Weights of a small GPT-style language model, trained from scratch on English Wikipedia.
Size: 14 layers, width 768, 12 heads of 64 (3 for keys and values), MLP 2048 GeGLU, vocabulary 32768, 133M parameters.
Architecture: RMSNorm before each block, untied embeddings, some layers without attention.
Each number is 128 + 24 x the weight over the matrix's rms, rounded and kept within 0 to 255. Layers, rows and columns count from 0. Numbers have three digits each.

# layer 7 MLP up, 2048x768, rms 0.0781, rows 1956-2004, columns 384-479
114165138147106101116116128142150120151147143142155097138108098157121121118125126130150136139181135175143129137117149066109130151131119109111097108155130164100092103108079116150137130139142132124120111125110147108144122149117147157113104154144100144101083130125107127149149106131148151116
151100144108133069141095112127116107132143086136103129079133114129164148132133113150164097149134176131125152135124137108125149114175130126120125134135108131119140117118140123106124100088138102149134138125130127147110137122088148200112112104142133134178098129169107128152111142149069118115
151151131132125138178103119179128155113141112132140119102168126121117122111148182136092095137136102113128116165144156196147127120150117137129102126142147146110147161067105116115133162123161131113138145117120108133106087120103139119125125121150098128149128093146128109129113113128122105113
143126143075097117113160132138152098108176180129110103126119127108133165126157131146103136143144105131141106129141130148101114106149099145153126113107102114116104133147074122116131102126121104101162093124179152135110118153094155147154096157110144114160124118110089145144151127110178100139
091114157108115137136131106153171139159116155105085139100119154147134143148117142156104162119101184096136091132110173120108132114136152132125127140097127140147164154146117163143138113135077130176114119120144130071133137137129109108084110132145104138112129141136113139128122096148103130143
107100095147141113129123131160143152112123113112115150102147091104122135146131140135138148150105118129124142140139102121124093138139120105131124094143110097100130146093108104138133119088120140120122109116112123114121080108130110131154132134113154139141130135140109168138128146124102111130
108115096128127086116113107164145138113149123088115121100105162127129138159114141132125164157097108097111135154123113135087111130122121101120109125155153161097153179107078143154105114135114173132144127124103131156172140088117148113126149150140157178115152161083151114110099090108122134134
114147139113113171127147102124147121109132138109131124135125124111121136112109176111092130112142193131110105090145146113178120108130157123107131134126156159133160132134141161119111152172083124089178134134083130124128102120120089101114165132134091101091156143131108128124088145131144127109
088121150122138127164100114114080141102159128143147128169110161144103126123155156117138161161162104122134094165144114142161142164113132106138118130184115115133160131140111165123115070131115122092142127091159134110110061154103076117160088122151144113107129123097099122144130118155124155090
106141131154157161096160150151185166128132093137119109083113127126147089158174109141126090159135157102126117138116114093129119180093167141116071142118100111132116150130138125138101110143124143119128103142088148121162114115100121123153135159166149115131126132139137148103170107151143066083
158115158134109138135099119100117164134130110119127141111154094114111141162175112173093153111117132146132157100184124171087090090144113090147127095127138108113126057141141095164138157136162138118173125137136140131156175089116162132120121121121128140104091136115144141134110076089092132115
098079124119153175107117106112129107118154103116057117157134102082120185116157119116106146092141134147111154165173123139125111063137126087155119152110092149154086126130115151093145123155089123114096110102082124144104128146120149126098109124095142116115155115162130110122138135130203135118
125160113173127105147131133124085131129129165103092111153145090137126133127123148138153117131138135123156110136138110136132115130126150134142126133112104149130139178142136134128118115141115086127101143097095124108100108139136156130107119057127126158103118163148112154119114144138158122132
133130150125124118115110169109126109105116135129157107141134144116132131120135138111128127139175093118127143107136144107109140149072152118145091084157099120128103102156090104108163129156095127131082132097127150138142156148158095138087137112152095155140139193137136122118166117145145117117
145125179149129158178125162104101177167117139154126134133111124116119111177145076158128121156160108179118155182114126117122158129136147155124099188103117090123114113123138154119057168122151132107095148163111130121103118123135101146151100116141126159117121127141151146129128132130144151108
162142155132128169108126133144111104125118157130109124126110139145113146126171118113143146126136123086097153109120128121121093119121127147090110135121120111138127132116108089143103112138141120156122138117133127119139094109094127131143135108124144169141152126175132129117137174153129138158
107109133146151098144103128134097135141135124094173145113101122145151126133151142143129171130155164169101116091066126089135159123115113134141122123111144120137102143136135127140141090138112122128107173148091154160102151110155164150133138104129147131109130142137132122135181146102136156135
133146181169107165092129142120108161192100161152100167148135109093120136106122147126129146081122080087109103146097144137147101124076159134117076142147144095155154138101143114127162128094148142090154125142121112068148100125130174142110143128126118141120102064133091154114127121146112113128
119106155139152104136146144055117137118160139100094130115152092119090144110140114162058128127120122150162136156115056106089107126187141085103075168124134132125093104100103173102099145110186137111126096103140102149114159130132118149089108169127108160131114112110150105141152075131105138125
099156087153141106122116143160086120144128132086189092119124076111111137145155149160103109131156103124087120124132130103153161125130119112140125105121116108138157170095138137097146144123113168147132169115127136149109080153136110140137092123046139129086081126130175121155178170123122153124
074119181086134157138116133131159110180126130125138107144132146147110182112139131096148091132116092107084109134129180146130114114092101155142141162131125146127124078109124144123126094125112142149109121097136156132133103097138128144086127150092107136134101110124084094125169141140134145154
130114137135110108120140107125145084202112129101105122141157121088110124162122139110099067132101099145102112119122127152113115139161128117133143087101144120099142091109137090143156104135128136082067119112064155145183143111118137115140111128141106143123125140124121131145158102127121127162
138184153147122095094104128147155156128083096134139091173098111118103129130101102143122152092153082153149148112091121117146106133088129165153097117107141150118139126121132129115090092131142102128118141141106114165145153132109143148150129178134117114122119118112113115126064163108124184108
158114098110146088156171155086125098169116134133166085120137127105116151159156129138121169136125156095116147167104125139131119169129184137097102133145132162135121124148116146158117102109146073175131130139131116131128119140114134103092132149120110136117135136126092114106134124110143117099
113123127157097152099107150164116113166116106086100161118090182150107114099122119143099130130106099184137125085139113123129072147161097116094145117136108113084101120116124127137089136119103132128151106087112156090129128149099093132105130099134132094133144090120093085178145120171081126162
123122169094072117121153140107115130132128138125073156093136108116122107175093148140130127106157112075087140126094158120161172138172123166088130144115123174121103182170090138145131131091097163107140133129105128124088129122100172106148090128062141157108098133153152102096123116134128142122
138093138105135140164165153136123125141137108128147171070137184071123135171128141146111108130091100117109106134155085145084139148164119137143151098137144087124067194177143112108111118083131160133096138108117119082119177125154150132085105175112078120156124115127096089156171128158158102095
165131157155125109123106128096118134143166134120147128151144120152129138135107104132148129142105105147153136131112120125072110115143136129082126131102138087150102128124120115156141157129133137123139110101107121152133123117146148161152170147122118138136044139111094102123094141129162146115
100154106094163138110112151139130181115154166120177098140087110155065118187143109089115105181166175160155114156109130123119091133106150136103146156116097104132112126149122124097136143125119094083139142104134152176120122111132185159068110122130077084095188113132135124102165155140169118127
112166108142135109150135123097134160160147127140136110170127104137162102128127098129118160164104094116110138132173095083117133140144114148143112126108131160090113096105101132160151154088109071141141170150080155125177115152139121152101159169160079077140106088162107125121135153136150111128
154087063123119091122168085105078159114140092149124149120114130104134142114117126134129115131077101156140134118125114125139138141163171155112125138145137124103186153103133127152114149064132139127190137099118139167148133104143124163139128094103129126115132082071120078194104116139134145145
104106132142116121158154096166169150117123093150122138125155114099109133118097144173122117160164110120140117122135107120137153114149103151158181127082130139108128143144119112190139133106138174111152170113150127135116150076112124053106120133144093102173154117145098153192132124074128130154
138122139149138142086133154138122116150107069121137114054100125094133105101093141147130114090098148197085092150126114122163138078083095130148135115146158119173165152172156100151187088134128101141100147131115193141108147113144107178131125161140117126143113160121104087134177166097103110100
138130107123115133125122161147097115125117113188128115138167077123137131120132113106112121132179141095136139153151138121135125134127124135127114134100075155150136148157152115128100086119156145096205121158120140087146133120096128092123107104159131154116110088119119155128164115190120135164
152082136130097086160133112157067121138185123151127100156089116122057118160145123120118086109114165124143163148103094105150136096091086150155175129142139148098100133085121142105136137107098121100139131125137118069197104124090100122089109150114093132084167106147160180117078109133146134138
157072152156071139111105169110111115141139131149122129097143123116154132094101097099098123105142099141106138123133067117162125102105124151130160101122141096119133126175131105109120117170091090112075087111159153125109101109131096120138146153137110139123116127068093119154085159112099132148
148132114124100129120136105117165108113135165172140109141114132105156090124182099106146095133151120116125095107143149127180099120097146159162153127165167141124139168149130124119109121167103171156139153114138126122169138119088213112121128182162128145136143138138109131116131111108158147110
130146133117143144128104133103148099125149149094115162111122102116112113133147146143073101130157192131129119119124129138148139123157076100160146146153136114109156128162141157112123138165110168140118131198145139103161112112153106139123123134147137119127126099099181154103166124145114118116
120152087089107118101132141130104169129084159152118155124139125140131130111137135133094132104105150130172148132129132114128143108147156110131131132137114135140161058094107136128122120090143133098111143174109122130115116170102179093109108146119152137124114123135088129090139126128170125157
113100140146106123116160099100167134101096134156153149125146141125095147167153125143163148094149141129119168139123142151123149125158099151206119133133178112137097124071118124117088137174135124151139072133125145105146118128185127117148126115105119151163149144091109149124121157135108134114
072106119178137100140143112123156153126115111151121130143149135135127099093139061140145094134170134111111107105141156150126106141106151142143161139125092126133108114162125121136117138116150154142100085153147138135126125166143160185150132114127110139098094120117152113117120130103091108181
107145147136167131079082128116144148150062135136096102149109121103165121113120122127125171116169106107130154119130130155150166123155156092085132130151119129117150136123149076127130137119156159106112140108136120130114151124138143132133182110111157088142140109189146129115111114152149132137
108114160116086093077109145137111192119140111171125103099096142126111113114174148167108134122151135130093114148110146131127166189154138110157137110143120138169186126113113111136177158107130137117139083138136134131137122136112150135164156159072117154137134109137146104148149164158105156116
098146113136103100072172145157127145158115102132157102154107117107123137105081172140109138098097096139109123141117151140153145150104113145142165122112103124116139146128147129127081042098132116130136164123136114136064156132128117137103121083133138155149086137120166135113124206065156078156
072089159134105164093125148097134179132091096161114119096156154098114123144147142144141080129113140136163125149152130184134096156139124113100105136064129121143125163141101083114120148154120128156126106134141141127111110143134126115108120157115153150117094148117155168112136135101193117104
116132133114112090132116192137130107153135119136128157091153119110177090137189125146088132159138124135112147123118129117115138127117108132146141190098155118135125156128135101126148122122137176115125159137103113123094125118149136135133107153131088107141142098120151120103115131169146146113
140137124123126137132116114140130096119131129147110138133116110082099132160143146137095126165109125163124143103155128145115127121147103163136145113089100121106101143131130125136139123155121093122115138126094095138084132100106121142137127093144152115116147134127133110113153117147151144118
106113169157134117155119139135146101127160114156151146131062099142097122133126116153127146154078131118118087139147154065107112148133097133113130105159117137145143101109144139127180094139098119102139163081131174167146106133128104171149156132093119115149138108134149082158103087116140100139
147145136147116130112137140158110126122144114121152111132122144171117091102102145154126107126156154113125115163136138140146116140092137171106158145117122157141126135101150173134150088108147125159134122150132116140162141123169163124156091132127125143138117162138165134133137125102112146145
# layer 7 MLP down (transposed), 2048x768, rms 0.131, rows 1956-2003, columns 384-479
119095089117133186166135126125117132115152127099115114125108149120127134108133138127104120113101162109102104127139104172167143099113137173115169116117134098148125134160120174107150112121105110115143150118146132139113127128106160107123124141141148114150086097107145161101126128143117136109
123136107133118130144116114123118091145110140098098131126126130131110103188188124139116160115095109143149121110108132128110099136103130122145178163172112129128134136090139144129137126171088118142113140128092121148188148145136147145106105114164153121101138155123123129097126117137146113118
110121119092172171146109132140109091130104143118107116103113122100131089132119145101110185113117123131065147116140139101078124115103132156138173162124121114159114149138133099138160089141112125125122119130101111126082106132133121123141180175104134121117110131110112127142133111112124148151
132078097123091126163092135156113138117147142173120119164151120163158117115133144123106106125163153139107127134154128155133120122135130131128129100161126067127136143102118140122160123132144116131120112144101135094132170140142153126123147088093127140083132139112100132120160080122131115138
129160164097142163156102133129129152095164091118105160141105157121141145124143108175092142160121136079151107162127116122143189123139118157141077092139139149136169130149100124161135131129156119129114131140125130093155102153126118111098104120110108154112128140115137133089125133137092130122
117137158121100178125130123114131137125138157106124133163131137147153120118154132137156109100120118140127126134143128136132135170132136155124133096132139124122162131112149132148127130123143146152110085114110117145114090142101138142150104116179165100124141107118133105099108125152139140154
124119093172145113104111137127160113131172142131113176146166167136104178152108103108094095150093141133134088140145138141101091142154123103137119136094121136123121098085138089133128156118143170122121094110129134099120145118172129141089162093150113117143094151098133128112125153172131108137
137127119143080145120155127088112124114091116098128166085102124120175161127178152110136165127081167137126195107128101167106123123075117132125144071142055149094120173179122187111129160158131134138146178133143118115136095122157110135132143126112149112131143147094155116123117106137111109159
126163115125125146120140131153154150126117100165132148102142156093077143121147127126170165135140154088107116111114137125119140115161115136145126100110126182108125121151134135123174129094107173082185154117126138111130169128117120099141159099134133140097131093170082087063136110120107098173
116114117139116129134134109093116106117128139128153137132127127148124164121079143109149153120149078134127141115113117135109134108102155133134119174133107106111142108101147119140124181180140140129150135109128148182117158135149157101141155118132146126145163123148085108098093148119122169162
131143153120079140107166120091134111098102136101093156164176149159165105124172134143115128121159117139127116101154136101143147176118123079118117155116084159094109139144106103111112100102159189143095127135122141151155150065135150120087110134145139135143101152118114151188102172155149111111
132102145122149136146162122124120090122138126089097119121108157063135152086162132107125117115104134188125099128109114135108121152134160103159070113149155125112086126129127136106177136126124163058130144109137095143111129111138124160116136101114146144132111126151096123117125124110156155129
092178137103147153113117161146131122137121147124095141150144096126133146145128098166146120107113156103094122145143093135135145113131142092108097118132137080151100111114161096141149162098146135124093125166143115151189147144145112134145155116105133141092099085131072145157141100112087155121
097123144120131122149116140122110108157106144149130123130133121122148113104117132092102154141143084130150111140128135132111119164116157127140079130157144146160137126088147132157125126105120143160186137129136089142106116098173126135125148108106134159114164138162121124120133123161102138127
115177170115144174149105096156110093146099140127165137116161109110183153138156119109131123114096088108161129114128139102153141114110161137172149132141155133145114148114154184087131107158148138113112125141172151111116114099125124144140174132123145125127136131171107142145146165172099124058
111120141135100098125151147122166141154125142137121118086150137085126154133134110121142125102162126156138136127133122140149133142137104088127157100100119134083093157166113126146163175128154134125137126146112158133117161141120075130107169158118113123104128131089122160155149126117126127121
118087079148132158118146117102145102144142086133116108126111095160156129104140135102112107144145136118141120172123126113112164126124091130143129183124140113139200151141124093100147145139141100124094126105154150116122129145127113131118161116125152138106100107128115133142132135135096099127
136120105093077137094129101100192098169126144100136137136108102193119115103110139142109097141121089142120144132086127166105129151111084146133180091109087142113129139148127124110084100103151119073092141108119095127142109150148110124110109161128121158115117148149117122134113119113104138103
139127119158122116169100123157130085176161131120085096101090087148139160115116145115145153114120110161152141158084140096133165132117135146154154134093142149141100167147110124127144132146142151133128112148159131114120165122125112139096114140127149094123140126182132083120142168084092115073
132108142122179138102146156171108128169154127119106078120142116139114148117135117150109153153125103061104144131131117120130108124124092120109109130127117145133149112103105138114127133110128162108113185124124130121150137043116119105109167111125160166126108140118125137128168119141117132161
119157084139114121087161114153147124131137111127100139143151150098160088151095077144088149106176100145141099130134077119137143141141131097121162143117138162133082132094135150122109111113110164172089131138136133117072116137128161115128137153100119100152128102164133110139117126120119126108
125093129100121123110150085118119142138089128109109113120166120118114120138156139125095086112118113087116153083092159121115175143103172139128110116153098108104125133151169092141101125076123167122118101083109156149105084157166082160111107160151146127147155125131094136154138147106168115155
126100123114105128104145132171136091109085154121114193113146104119158129139162181155135136090102138102125149128129145145119097117130146124088129135134121163146125131175076136139138168126140097117123104131108132121111148166138124130124114127140151140119138154121130136131146124136179160152
110157128134123158116133132121105135152120094109187136125137117138134146114126118115108104125121125130146107138107170154099117127135140176109112133128141160116144140137128200069121106105107162130148095106118069105102124144194139103140138084133126108120110119085133123082153102148171147109
129091167136129162099152150129117095103123117075127126125137128092093179086076134112143104142123089164095094120134126153150094128133099161116132107098134123135129115098119101165149122054120133108090150161118121084133113094083115093134087119149152148171163146093091113177186192109126158145
139136094108100082118105096177129096129149122133142117143102108132064149129097166154101137122138107167160108143104097137086130073167108110152133180144146170106127116121079079102071144090099153125090131114144151145128167162099095155108105086156141188148159141136118136090167157165158176114
133097101109165108129115082167156122119150143122112116135129082126080128128134126116104141194116135123117163118121125105111103137117050118110123131120102149133163107126158107109095109146123140153135082126093071136101125118113128139167099138143138114114142097159148145121109139119129094095
086122139152104108123165131141162138133111144104120105086126104125118139119141146112104164131118136114135176126142154139113149118095117162071129132124140130104103147117125104143129125131167121104136184126090129091124156130115107175145143112114126165149155141154107146150149123157121121104
128161147109100117113156143107166157166153187107155109167123150148068134129089063121094152149173119151164086114107166090165105081152137154156130154114150112133044137175097157131134137162114098109141122114127097096108128153122094119104087156158115125154144073128140125137133145103055118163
121145108132118154114119112076093085099133170191110098080097123145183146099193129134135143158112104151160155106124101122124151120158129137087127146107106136123100140130131144130111079140140121124117158136164108141131141096152132143139141114132125125117079167137148148136110176136118086117
175122106153133147100122142155143157076159087146108189131159130096107162093148137096114106148102116126138174127133123119133102153122131154112155138148142101115156117167105157181146114119141148119139090113098135174128092111110110187153159129152128149077114094109105089126112122141125153087
117094134117122114163111145146121125117093104151132128112114126157143121130124183126108130127128176112119100097127111116141137134162150131120161139100128116136114124150154146123133144117137143112139099176111180111138163112131106123164162110136150166136118136147123121115116091076114151137
100118145130187136095135161093190137129121091139179132100122090133125153109102095122156160158100147122123109149147117151160116108126133146109108136150149131135126150143104092147077117161071086133128141095131164136114136132127100139127135158164145136192119137145122152125092119167116094102
118148140063094161107132084133154118153164163075125189123092119089160106144140122133111130146137171127105099137125151109099127095161145156099130118146127135118203159127103139106142148130111153119173109139123112086119124124098100179132109089161075195154182110135118139136133139131137091134
104095138143097171116133138147149132117121166132128157171114099172080137159102141056091120144081081122138177184165148156144110159105113109156142163163158103106114119146129161147142181142119182147133145118106098145164137120108127078112136090152080131091154096120087134138081093108143141094
094149143143182123164148150084118106119143156123153132120138137142109098117116143109154114127093090137106119118103132146126124135115128137138114109145151119157112138102121160150165141133182114146065135124136161115080090100139159166086106110129160158123138109187112096134140083107111152102
111152121099157123148129146148129145150159151142150112166118123126128121137152126136140136130107185159135136149162120111138095110149150116128133097154110087148116142150111049087082126153099118126141077159125139164103162106139142124150140098138131091120128139132076118120153153120145088160
106135116120124158091162123138109179141149147096108117086143154120136089185091158125141130118150146092087141160151121100133099112104130134158181109112156168162176121147084136134140150085110099174126129128141105116112116097165106115121164143101094148140148119115122123126141124154162126173
121112138113138137132137123118143137125089144152178134100139070188097145127112154108146121114069134118162107156181155140081137090131108108149112150130137125145117120136118158142136138138126142088115139130136146139123136100099096165119139129138131155139097149107137127108110140151133133116
073099109181155119091109129147167161130075139151136121120177139128133111146114101150102107128091127095099095143159127148131123137165137120142063124133129100141066158124148099136126090079144143118079117155093110156155106165140114117117102079154166108123173154112102146101132123150138099152
112131126133124121151123129122125098108133112138091155091125169093168099137100125171127122092126124089143091111129122186118143148149123103102145113125148121129102142137150111130086115125097163128120112102168103132113113112144073161134129093109133089145117128146124104161155165117165139130
146096138180162158162132096144150161113115127132136135120110117117165146130159104108123131094132176151150134135123110129154140144135177164102120122135097130120129152141182155171120189095148080142099129095105140128115126108166108086104142121101177100163126129137160110108060096089145108141
131128151097147143128138149169176143097092131130093141150143140135107140109153102122152111091166116107133145168095143165161075104106170153108115118161132120140121133117067121085104122121114169155133125096145071141096123142075139134105176127106076120166147154151155109141150089144140126102
157112159106137113124116134150202162131097135172086179124115122114129138112116132128115135101153140160099172133172147112119141145139164148139145122128121160149174122148155127143125139137115130136139103113147109140131187142107105087170136123109141094137109205104102127130131168165091134111
125138132115146087116109144107126134163122116134143146122126118130112116115128135155135148150157140170106108160138124113128204073128155114142192095160169158139145134072115180126127139139144127164131189138107124163103071120141116099175145172113169111115103152131184106139123167141085116082
120114152152089149098132124132095124093152125104100173144155136137155124143149135158132093104125153133119119111130115142104136135143109109153136154151148112151144119136110137072200104134147138134129187157114153164122138132143158167105124119148155127135159099173115147137125133097136154137
123144134139119118095129107102121139137105108153120105170131115158134116127140117163159122136128144137137129142136126110099110145130165109104090133146142201131141107117129119142087118136115136143144123136146112121155111133111119116124129141097095092128133132115132122161106133125107125130
114140114124164134116089111103126120174134135140140134133122144133131132112122153164132131105122120135127127119126157119115126119105106081099159139133140147126097157093130173139126109122169151125125133101120183175114134112158147121163120167121148104164115119089142131142144139098138137150
# layer 7 MLP gate, 2048x768, rms 0.0729, rows 1957-2004, columns 384-479
083133100138113164128098078161150105105142094131119137139105112152137147117161118128091148133123108118178136141093109129098146155170141146134119097125122127129095162124121141137111112115145127139135119175161101138154150118117147155111093116133117131131127127113131134102113126090126099125
088165135132139155154123149116148126128149153131131138136120090141138138103078141095153156151143134149116148116118116124149122138160123131139140118128123120145116118129128105143114148089145105134152147117119139122089172118151123135160148138111121143145156146109106129127165142098117112111
149133119085126147132152081130102130147106134147084116105174121113135148117111135149153130121088132114156132125162117129101106119164129093109109127125129122106117111157101164106135096143088137117121143127143102077159139108122112159150136102113140140117157148130159119104164167148121129100
159130132117112146153128115115138141158122129120124120128156124075137125161120102112166111126156135151131130144126140122096100132143093106133163120099136147131124114115125146081106139096135131132163139098159121126145136124134141133137106114157128115119146109115141090160113122115158150128
109100119110168113115158130135104159147140145153130134157153098117098086126120125100127119114115132119116112140176121101121116128121140116124149132131138144146124147132112068091129111105157144144103174130169111123116151158118107135153111130122128090098162077132135118127120121127142163138
126116107150114139122138165143077113117102108111156098153160101129099110129079133120131108112120180091117162140131122141124131158148119149166147166113083149099114110187122191100105119133096149137141149168161121131136112132154131147103120139129068162145107080169119141125116144089137138136
149123105113148108118137113135096130196134135109116102082117140142064114160108149116122147135139139120161091138086101109104082146124083155110122121118133143119125129112092140153099103119150123141110133125159159144100130118152125109164105104138166174072121115153145133105172134171133131145
144108118146110121142108116131141147118094136111136122120098121114150169158085107139121123161135144082066136139150096079106111110121094165120132129129114153156160080170143161090116207142078097190084131119122112108118128146138131101108087141161112161093104097109105106136145119140092130117
122067123169111085129126109145126103131136145124137166161158152171115140141141113086115090120088104140095104127056116150114144104137126142071122129152128144112104125103106132112142125146110185112150131135195118129179164120132113084095145149137152102147131130122148094120112144124122146124
128088128178153132160136101160106140199138123174132118167120117128140130116145120133145140091125164135101184142174112146123105161106132167157163127139126119128113129086127148147090128124078114150117153153122142161111164134127145102157122130116133102134161136117146124113129132084088119130
118129129179106075122124188160148148102104106136178114042108136147118101115082081134151134136116141113125165109157087135142128128103118152128119141087107119154145111091127106127092112114085104111101117108133107144171136185123172127174118100131100149146104182105159103139142100118114093141
131132170119108092171123142126159113115125112136123106151121146121149117181157131141101087148129108081141130150141129088127158105113161092111141114120152131106140087132144092169101113110127108109170132124198138099103108145096173128077116123109101123100082110154106099137115159144123090112
118150119086093128137125141083108101155164125153157161108167144132101127115148132108090110099087109130171090107143169133177111112147150161122110119167192152112118125106126152120163123102153099122124122132157126086111127135099100130138134150142136143129133132150124124129157148115128154137
132169162089138100124128138114108151130141120102139129120104120108075110115113123122128164164141169095110136143112113167148142136144154143147115168145117128115136127160162104152129109141143102195105132108157110125102088106109115168107133094127127131166124112109111112129142148121120136130
126154129123138132095130150156124154106114199131125144145134127153155142120115131120145117123160133134124130134111138121132138125120095128118122110142153140095154143142151101159124128115145109138137102150152157086119125121121111071100129148144097131109138117105180146131123101144121100103
094155100136131120116089137130166140093110132115134169093130113157143140110117107136093120139139169121108118148167122151139173121141142121072134119115134127138107149097121146123122113124112131140103116134136120109137138134126142165141155135088111124149103115137139143122129167145106153115
081155132126143143100154131110146133109051102120124120089084144113190123118092076099110138146124116105181121129155144193131166140099124153144163126134130137144149136091074084127119120117117113147117182155127124141151109140126158108134106114037133120148114125172146111092138118147127127087
152142112147183154072086145134142116115120161174098089141145080131098117135107106092135181161151078112134145078140103119086121087079111188159154144163101105118179118114130112150116115157093075113090076081154128130147102127121089135184151139108133185132121111099143151115171185095155136124
128121097114151104133103179137101184138125123152135141117088074125098134052137123140095136103096140086148100148103091146097171112081129161130153141134153124126127155164139150145150098115140162089138105143132119115138113128133115137151129128159138155100119115134122167109094151099116144141
138164129128117134137081157113146136090146132097154170098155073151130139139118094074127153114133111110160130130134128085148138183161140121108109139158089112122136145131113127176147154129126133134139115125119086115124166169102141091168081128138147169128141129110144166133115096136146113130
159113136192146125104084162100125095152115139144096127115126143108106104145119159100145108134155158142142131126138127131120138120169092115124139093161185135095113126137104115125154121143135145122109085105165149149120139127141163154131090116145142168174116148122158143153115165125097161158
152185131083113132108149126095093108100156173110118099154147099129123137091136129106091101119105131122147125161136147094103124144132138138158093131131129159137147092139122126149129095123148090110096156108122145102129179132154123127093143111120117099122157109137103110151101100112170147170
105110096145146153104136139101113102137104183144111167140108119118141094180151132137086160158128146121156111114151114128133168096126120133157157122120105139125143081122137128138125117119135156091117126124141169091128158152166075101114078121128137114102119128143105073144132132149117096152
123145172144141114170170158122140185118130123159092174106148153118147101122101140126141107120108135085133117106173172114144087108129147159110120152085192122079132119090165096111119088170151109177150147130097123127113121116132059091132146126172157172144128121119135090124163145098132147170
107087155092116094191164120104060100160167172110120139101160117160135098178093124135128167061136086136124125138120127160183143087140168136082133135086159100165112137131141146127147088119138107134106105168131132124106135168147154096182119106124138169132165121119135143101114131162137121100
143135111144107138113173155130148084096130086123125167082149157120137136160117146113140140171103101086134113164131132093108096154170112121134137124155151149109143153134154134108132086102160171082115142117097140106129112155190091127130064119115135126152130152116142060139136150132131105100
139140129105145111131117125147144109103124175103121126094092103119120137127111146145132135115148117096092145153128154123133124102111132130149162140145109175115141131170135122117123110121140143135108138122101132132114155101125128107119169131105138133078121114108147136137134129103116133160
187115131177101115156148122129144136147104152111132151072127173098184091150131167134122159150096120108095141144126080099094136107121135100131143074115125133149161097153143068103109134137116159141141134110154106142120125137122114115114138121136166122082139185120130147134114105114160112128
105137125120140118115126127150105108103139126127168136139111133138100100145165130138127142147133109132104109123173120088149132125113081107103136105147158114110154086145116106087142154083106124110121093118139114100086110158134130118162141192146134138116140129154127070119101105120163175117
117180120121142157149111167117134104115126134089123076132127137136124093082112119160114169136191157124155130118117084172137097109110164143124130125123145128134139156138136142095171152128131188084083121095126112115129116131117136154124106118122125206127149162137154131018189129129106103152
102129124159131136112125139099135117068113120118127149109134157094133119099109088146146157119116153144140110120155117112123132136075077129148149132134135133116105111125157161146189134076130134134103076125144160150123159138102184106121131140078149141145124111114111172111128134119116126124
139146183145205166130140147121165072117086130157139137135146087091165131151092116146143148125078136151138119138137156130127125112156108100137129078131140139169104145117149142132119132142106075081131078101157202148121116120114107156156167159108147129153118135152125154159089141166129104110
144100166125124173137117121151115088110130117141127144129103138144137120141116089102161121107104133176153107161127092171148117127116101126140123113111151122124128081085096149158103149118097118123119115129124146115106101175175116152101136169104115098154129148074116113118132147103134154103
118162151109131115145138154140138143129161094104137105130137139123175116138150080158147117170142101124153178171118107152144127079170109110108078095156134087115120183124116150138177152128142131133131131088131114141101151130130144130130108071147113136136081158119132103134123122081057125154
140140166148118135116095131118109158167125121127122112088088093159166138114091137144136113147076141156121137103107131115134133116137134155148157143092115147144146137127093124100137110144141178123083123094091199179139142133151121117124131155168116151139145101073115108142123122167105124115
068149151132085152145178118134114139143098152098130197120143090097106167138107119091132093147092137135152118102095165143097158075143092136129110123119139142118116131132126100168145152106121132145088136087136136134108116114132095124115136138126119125091155125102113111066100127122100136136
134094096082122159139154109139137128101163114103125109102075143106147111151082147093118154079151139122128075127159124119155079126129106138124126127111146120126171147128125146169111159162154114113103127149193115133150114120117134124157121172128117106133082123097135139135102140143152137160
132069139122151125102155119087155098111160120175132131106126178113130139090173173093158137119125136069124105098163089129112135136154140094153101141106151121101125083186128143164127160104169180100153151126138109144129159096135112130125124166138138132095097151107152138129117153125087128126
134143145150135126129130149123158138090082092113140122118151150109160143143154080104095154140201140114124122156200151144078162139133157142117098122096169166152140103121148143145099090114112136139134124122127079156122113134145111140128113138138160129150136152163139133106084179081110087129
158139147123147164136117124105121163127136142119145107137120165122132152143093107125152149159139097136101137156134105071102149116160166111178150148048107130100141137121138160151140145124140154142134146149094145120123139152133100108132112129154128129088127159123123111118122124135124117107
148114174131128145169082136132125142159163172114143137142162131119136117125129121107093156090143154135117150086109123076133156105165109134130110160105111106084112137138139167173142153118116095117096111127128154138094112131186125119157121126141152095159133086143129121128119140118093126130
131139109140127103095114094151121096120141122115138118073143117098148144104164097098115157129137121124141144123144146148133162104144174132099142135146108104125105153143135106130139096125108126139090164103110123147110114122085137139091138144123127160115127129176120112124066104102141103126
095102161134136135148163142126131071184096134118131100161089127168136125099151105098111116146188130116103108108119136095133138162128149118141118142156116126146115114183130148137135167110102154088099128126124160129129128140169161135147141147140078111103150173112110103158112115134077141081
153113140159144137148114104145114078121137093104177090154108131122064123127126104146144126122125145134130087128101107105127191160093165088094124100163095113170122122117132117093099109121092186125161142167169136167123110116156122148092150130132146133117150167130148169103092138107129064142
127121117136141124177097183170096126122141143135156090152143092123156108108154158118144097147093142112151134128170142121140097125080137150136113101102103156111105141098148081109156126143102127148150153151092125128138103125089110096126150109109111127132123135125143148149142107144095108129
106123109139132136132130111128102166103110145101110135184142142137120150142185086161143114127139166157109127119130096169128130144136134139112133095131144161134119118136118086146134122126132115130121136138157093144135103102119101166142152129127082155176097137135146125119115137114105111138
114113154162107140110110129091136137105157175165104164127107140113160125082137116121126091087153147127154114156131118150110130137096097140103150126144100114124169124130115176124171147165108118130136120111141121111160099144118107108138127169149114130153149134060088080117129111162097152138
142144149074130100096150120117109096112140112132094145127139170120106119148159102123117131178107141162094133136092112113102139135127113130180050156131120089131103137109091113131084163112117162126150134093164113108144130119134137142166147168135100172118126143120159139114159129143122146117